Part of a small language model's weights.
Training: a variant of Adam for these matrices, 92M tokens.
Each number is 500 + 25 x the weight over its row's rms, rounded and kept within 0 to 999. Layers, rows and columns count from 0. Numbers have three digits each. The size before them is the row's rms in percent of the matrix's.

# o: layer 4 attention output (transposed), 128x128, rms 0.0917, rows 98-127, columns 32-63
# v: layer 4 attention value, 128x128, rms 0.0998, rows 99-127, columns 32-63
# gate: layer 4 MLP gate, 256x128, rms 0.099, rows 0-36, columns 32-63
# up: layer 4 MLP up, 256x128, rms 0.0993, rows 0-35, columns 32-63
# down: layer 4 MLP down (transposed), 256x128, rms 0.0925, rows 0-35, columns 32-63
o98 095:525504516486525514544483468496488490527486525484490481499460497477485532519510532487527507511484
v99 101:525516527476553482531467483536461508472497533473475492493479491504501531512508514513531503486477
o99 100:521511515506491472509476498516493498527477535487490455492508538493497488544517512479522534522525
v100 095:503521468505486495521488483470548505528499465530516468490482499470490500485500462503452497500551
o100 094:486498515494541497471506500521489549472507482532471506529511477508515489488491496518482478493502
v101 103:528500488498499477507491533513546485514518474479516485508552510534502465489467463540500473499506
o101 101:513522505494537512545501480525520480481562497496525499510437472495515462493530524508520486516527
v102 107:512565475487528486529511471487502491446519505492524471477507542512503536506507494489475503538514
o102 105:490493487514519489514488464544484485466497503491479534472559577502492503501523501449503513492518
v103 098:523529525478517454505528492528488500462488525508500539492491498493478492497490543508504530491469
o103 096:528516464491486459513464489503520510522496524495495490526492570527465513510485518486496526498481
v104 112:481518463498480489465515488502558471513512523479507443459505540508531517533509457476517510512543
o104 112:470502512493512537506536488481478480474459472444491550470567513505493482503522513492525496533532
v105 093:473506480507494501521456507502516497479508486506522501500506471477453465472487527535517465521488
o105 091:549493470488527477507473474517450526517506518485501511490498474475500501504464532508497517473495
v106 127:479461502515503516526435517519483535530458503513509502526510491492505456537479541519523473507465
o106 120:539501494495506504513454540484494516523509483511524466491495408475487487473462494495469498507510
v107 104:511510510519494490494545508467534486498560491536554444506505532512531480505504459481486509505494
o107 098:484491487504509529500528499475496470475494486481498534475509510498499480505542530508517515480489
v108 111:524524515497520493501518532487496493474510474485500455511508534550530503490429467503474520465491
o108 104:474521450509535491509476472545508453516516495521507513485479526511526476490537512497525515509503
v109 112:520510527492472476534540491564530524501519519474484495486468480474490482506528469475511493463544
o109 107:515491499477487508519486474487527523534474512471496494545490512486483483532494553501529490518499
v110 097:483497498504470496517523458454531478497540537465497479510493542480479562510491496474504488515492
o110 099:486505504501483514486520514512500465517473487456493521496517543475445495514511520535500483484475
v111 105:519458534499472492480510512534530523465494505470467503516497516492499486507537478475527502470535
o111 105:500473473500455512506504475479517499509493485465534519534522537516495471481484521504502491516483
v112 097:546506546504493482523528509480473454507544474465482467532479463503475533463546469468496533494514
o112 097:500509554524486484487491527553533477490494485528484456528544522537490457513498491526518457514492
v113 095:503521503493483491458509470487536479523525511468464508495491529525498578544480521488499514523528
o113 094:462492531481493515474506486512535475501491513470520511516511547524504534504498502488469476533509
v114 102:533505506529517528476554523534451500471512497479533498534530495549473493463479493489473500499526
o114 103:511519495528503477501507505573496506499496549526478476501510534521516485494521511497501480503489
v115 130:475543536496493505479513505512488568499445480500509503486537521514502520501490545510490490534479
o115 107:466521547483487502507487508476511537492463478536501463495514492495500506467467508501470479518505
v116 102:495480463518531479520518521520511465503532496530515481493483459474548467511524449498486470506545
o116 107:512480467468481500507513497470458513470500477490477547505550488511539506542491528502527479491527
v117 105:507491512509534455544502509520457513528484513530462503523527532469529492535482477521489490529457
o117 104:520507544502521489534490571451524523471528509512468441510485487467479514535497472502496480481500
v118 145:523524474509510487561540455458485476487549484502496495540516507516498493446537482505504510537500
o118 148:483499508530499456531523507534508460492501518551463503501508519499455481531578485534522479486480
v119 099:479501502483465507532496505507551509471538515473512458513521562493481516495486472509490478514513
o119 092:475487494497525507552536499496491493496513480479521520514517524480497492526533525503514492480528
v120 094:472509529524518498514460565549471473464532504535501498491543477507503456497487522530508467494483
o120 096:546490486500544492524485492509457501494506530507493522450463494464526507521499519468514506467467
v121 103:475471534524503528493494526530499489502537489521513469528520477523486460491479484485540495483496
o121 096:509476475520458502516502493499468462541500509488539513472515459482534487507488529493535468481515
v122 106:482502503483490523536479512498459491480498499467491495429517464459517498481503503515534529473503
o122 102:529474513505525501522460454587444502514493527486460511468484507462513512482477478494535508471476
v123 112:507498479488536526514494433550519527515482499501503497511490548501520524535524499483533511523512
o123 110:497512537481521468494507514447507491555482508461458481542512485499460520515476487491499499527491
v124 093:516533531550472513480475523417465506486505456557476483508538493534533491520506520473475539499495
o124 095:479506526501515495486477527510516456484500495540505506470523479515515509465513478489481500495485
v125 090:491526452520510491518531516498516497523523513541508495478487499507505552533466498543470519487498
o125 097:498521492503510474497475507526496480496507497498486508471473502478514494520489506510495500506539
v126 096:521540497532526473543482507503452493529488468551504447536505480488479475468510491483454486522521
o126 096:495541546511536494508492558492500512465493489564470456520546453506509482506517488516492479509497
v127 136:488455482452473543512496525539466492483494521458479525502532501510495510525523491506490531490459
o127 112:518447477513476493508471524544483488519508516476459533516480554493466521515490493494508533484450
gate0 103:492504466511523494482519521501474508481522456505505526493508510510479491507468544479491473522494
up0 101:484526542491489510489478498492475464528519476541488515510507483532512498502527494491442514477489
down0 097:512466456531491503525495477503497508522482510493499571509478510518465518491477531527537482544486
gate1 103:532501516531460539524455462497515485487550508521481525495475448494523525489486571481504484503505
up1 102:482460459533478509441470529537487457495484455489504478476528502529514487485504461521510489476495
down1 099:464513556526526508519506437522533512541494539515535496508488539502494475536515469497494510489520
gate2 095:456528515487474519465500460519518461491498526549507457490452456511483504507568534481527539505516
up2 095:489491542525513534497498481549460510498484506513518474484504452507454493521548505541528497508503
down2 099:529455485533510477493500530543489529488489485481478527513494527493478497513472458489499507497492
gate3 100:523529457485546512495525492528527507443515482524463518468499465493528515460498514537425472498489
up3 099:485529472472499502520498523529473521530478497489475504500508517479522545498487509472468517501498
down3 100:484504500454485528498533473477466520515491481494492519494497493503435522499490520492486474557458
gate4 098:516492450518506513558555494505509518505514507493530512517516497499479500494578515518516477505535
up4 096:489519482471523442499558515499513474509470506530484462503505495529519497500491484470461470474512
down4 096:445478465527501513521511555510477522473509476497474535530501510517470504495519504495452481524473
gate5 099:490527482483507513475528469553505555522462535487493508536497545465469476497479487480485513472490
up5 104:519465499514479493538498522495566482491497528473517448527505515483483488499475452496486483480532
down5 103:517483484482476520515469533472443494469531486453526537510512468486512513518489545510541498525484
gate6 103:548481483521547501500502509501522515534548480542498484466505496452495495463497511518490476490513
up6 104:486440485521505517528528477510500519518472535493549528481517538502517537493456541527441490532514
down6 104:484504472536489536517517548523521503552486486474542502509523490522486486481525528507506498493495
gate7 102:504467544507479486501454493525498527452510506475524514543510508499495468477480519500469470523463
up7 099:531479482529544493519503486481471490499514507551480451509475481490473516451500541524547460480474
down7 102:478482498533504507501519529486482489533510446505554564500463464519452493505446515511476529514517
gate8 105:503484520484425498559472457516487504495478507491477491472511518483467492480479480496526499480517
up8 103:497512510458480482475466526550532481510500494442534499518493474522453481508522517498498493493478
down8 103:494502485502512477516524510511486497467498482532478494495444472492499484497488490508470510503467
gate9 098:492456479495518538491521530504535493498474500490503474455478494513478483471512513488512519521494
up9 101:526524465489482483536525500531531545524478490537479467490528505535494492518504481498455495531503
down9 099:495474499504555538467506508469516496534501498459482453500487498494456476478495518484531545507482
gate10 096:521487508515484506477501492497509521476532516498496482519505537489500504466481450489504483479484
up10 094:477459520441489504501501478526555487525506470518536480515545558500519504462519447511517485480494
down10 094:490496506460495488512518518496512495442486504482514495507456530506522518504523508534502487460495
gate11 100:521449515474471506530534476474518507522520457484501539547525501535542496457437551466498511487496
up11 098:494494500479434489496575544487470483547470487512489471486517519480484484536466460512470496516458
down11 098:516518458478484461530471491501478540525521468508506500497531500551513489467474514464502471509515
gate12 102:526464483477480528472460500516503513487518554487463505473539481477546484491466505508504526498521
up12 103:493525507451506500492491489563505497493517537462512499502572499516458475496500534493499497503462
down12 101:497489488451487524523534498491475474452535530515488484495565512510511518523477467487502503494503
gate13 102:499556525494489525496512466516501465492489504477501470488499490502489546530548543481523507482541
up13 104:489466468568507510514535486474508502479471515471493482452502479484477455484530534512512471517525
down13 102:527460466477506501496495471509516505521532500466513536485491481499517501495490473483472491484486
gate14 107:509515483479545466484508491502481547491529466529528511493466471515531481473515502507509448500521
up14 106:501487554460460553497532542488487479514509492508481461546492518509492490471499467483523521516448
down14 100:509485541480483550531514519458531490498518519483480499494499455499510573500487498472527501522497
gate15 097:490499491501470562522489525507494502493497488454499500524510544520501512507483483458547513495506
up15 097:522530523510538447468522505493500509519482473521526467540555461513462449498463461561473491514470
down15 102:514520488462490546496481459509531499539514504479500490482466542514528537520511510469534526499486
gate16 104:516503483496487496498514464567493510505493413520536513482526475538508463499479536512469519482476
up16 100:534498530474526536503475501490476511454515544475465487511501499496505503509516521550527506515461
down16 103:473501517500534536496454491461485492484510501485488486492456501489545532491513522529522488482512
gate17 100:493512558478485525491531521489492530489489469494509471503473508486513533503537494514485524543510
up17 097:459524474541494470490542464503529505473518554508480511463509517493543491504477489443554543494482
down17 099:552521516475537506515535483481531485471453466532481493471535502542503521461557503513481461484509
gate18 108:537486517501454448493528454494466510516532484515475496473512514498509437470443529489463493496474
up18 109:527547462507496519452490526536478501493511475463521493508485518519510500557535495498532519556465
down18 108:492537525511491489505497486503512521499466534502514524483532497475546494488474489485450490481466
gate19 096:495528497496486468478487482465483484475520453519464500510509489548447488502485450510497497484502
up19 094:542484458468486493487454541457492501530494474520509525489544515514533538438500479494465488502467
down19 097:524519471467488495499482491446483492515534498497496541485520524533486523488503528507491508472511
gate20 104:466455479515466542457469483469513473506495519500492503457468489453510527533483522513480499475490
up20 105:489482540487509489525494542474503554491485534530512531490505510467514517497492460537462528485522
down20 101:466473500452528480497493505533512511519520492493474514499489533484428522509455491512524555467499
gate21 105:477517500520488477532455526512468543542538525492512463556508487503443542464475516476492511498485
up21 101:522501486523469504517522501485438487506506474498515491541523480504480504479492514502494496498526
down21 108:494541495508503535517479435509472495512464515514492513542468486468496520485475463495542495493506
gate22 092:528517526523492461536492536478459493474533529479474472511505522481493476468496482454520487464524
up22 096:477528494494506461523516503477478467505505491456537502490510510511483538476497465455496461486521
down22 094:533484487482519511499516532510528516479494517557481507510495483500532529518469513504495523471448
gate23 103:486494508486474480519509504541489515497456547494480468544483526473459496508463508516488479536524
up23 101:474470495494461529499504473538500449503483492495525519487477514477433520500512495496527483498555
down23 099:470482520495519493516541462512480506535516509541485501489484500504497508479501451486485473507474
gate24 100:525475478491533476522468493538477528489510529495518508521549458545533501452481486540502467472487
up24 101:457549532458511489462498494464524538436460489530504500494516531510506490495498509531506478528530
down24 104:536481462508511508545467512530493473549511505486521498493580506525498497489486493512540487454489
gate25 094:486459507535491513472495489476514479521473492535516526503517491549490501511505471534505495473543
up25 095:484490515473484545491502481492529503495503535481527520477451538474563518513484514469487492526523
down25 094:535532528454473498465519520528491534490471474479515475509510511494528538499503477468508492574503
gate26 100:517494530504516522493485461474528494510486479495498499483483490486517512471534493496500477500495
up26 100:483524502479495538428469498495504491488538550511477500465482454517505536513519532469503497513494
down26 099:515515489506466476457527487496556486508470484497496554488537504488506495472491544505520499502491
gate27 104:487507538508483526484546479460488521484481526494539512491476470465523478470500484520500493548522
up27 110:542520510440523498499495489517524530483492528536473538536476474477504537463477504512477553490494
down27 107:533488564509504468482427430506488503545511510515429542493464511507504486515525509483533520485486
gate28 095:483554524459488493495487436504532468528439509493512517496513503479497480527495514502493479532513
up28 094:463502497520474483456515477504519476464532481526514532529532549485454486516501523480520516457510
down28 094:485516494481496520520464510530542470512476491479521491517490507504473501484493511515490473516482
gate29 103:527541525483507514529543493475510500464458497485563456511514482499483512470483503492524542513513
up29 102:541525462480545483517469512507458491532546498476466505497509491507474451491556502529459494515492
down29 100:473500486476495489486520477525514541490490511508494517526504514486509564466436501482548502531533
gate30 100:494485508491492548472485467506484490474498561468465520484492537483519501510558534494452481539477
up30 100:526520443480526533545500516505503499458455543482508545502503485479528520503492497517502512513505
down30 097:472521510501515483529487437483516496503483499494498495516500506535495523479499496506532502479559
gate31 100:516477548531528500537529454456491487519498521534531502489525549515486464495508513520520503550498
up31 098:485483531483501505460521524473469476519469506507483530496450495488493504523492499510465487532536
down31 097:527521484476459499495469461531520492493512489448487485493509451503464470462540466466508482479514
gate32 094:504514493494540495452529498504498466451546478467537485512500432521479498520473527488518494507515
up32 094:517462532481482529503485520521440538551442498465495528489522524507508485462505508511505492544465
down32 092:502492478504511495451487545469458490470511478532490477478506473446532483523498521495539468479515
gate33 105:484479454556468484514465529515472513483519502520478483517476457480522489507490523504556476466486
up33 108:488509491507532454485459507516527518493491511511508493516476536473531480486496536480536446510516
down33 102:502484445507450512504502495485539538481526494495495481512494479481487485544525517505531475494533
gate34 100:544481493490534501494511499511528508479538445489492513509474511503490483465518490543529441448506
up34 099:447504551446476512485460502484464470476511523483498489444452505486460542495535533505550468496486
down34 101:507495515498475519496536456492512510477536518518502530497497533518501502511514487538470491475469
gate35 105:540497464487500504529468528462489524538504507487491479487510504475523522510482509477471547517439
up35 105:522509532500498532498502519533458460488491474509506458463506459493533495448523540519529498464458
down35 109:512523484517498509526478531459509500504521514489523524502498506446505528507536471495497499463479
gate36 099:493528488438475504502493476509552496516543521514525479494486506554543526461491528514537457513494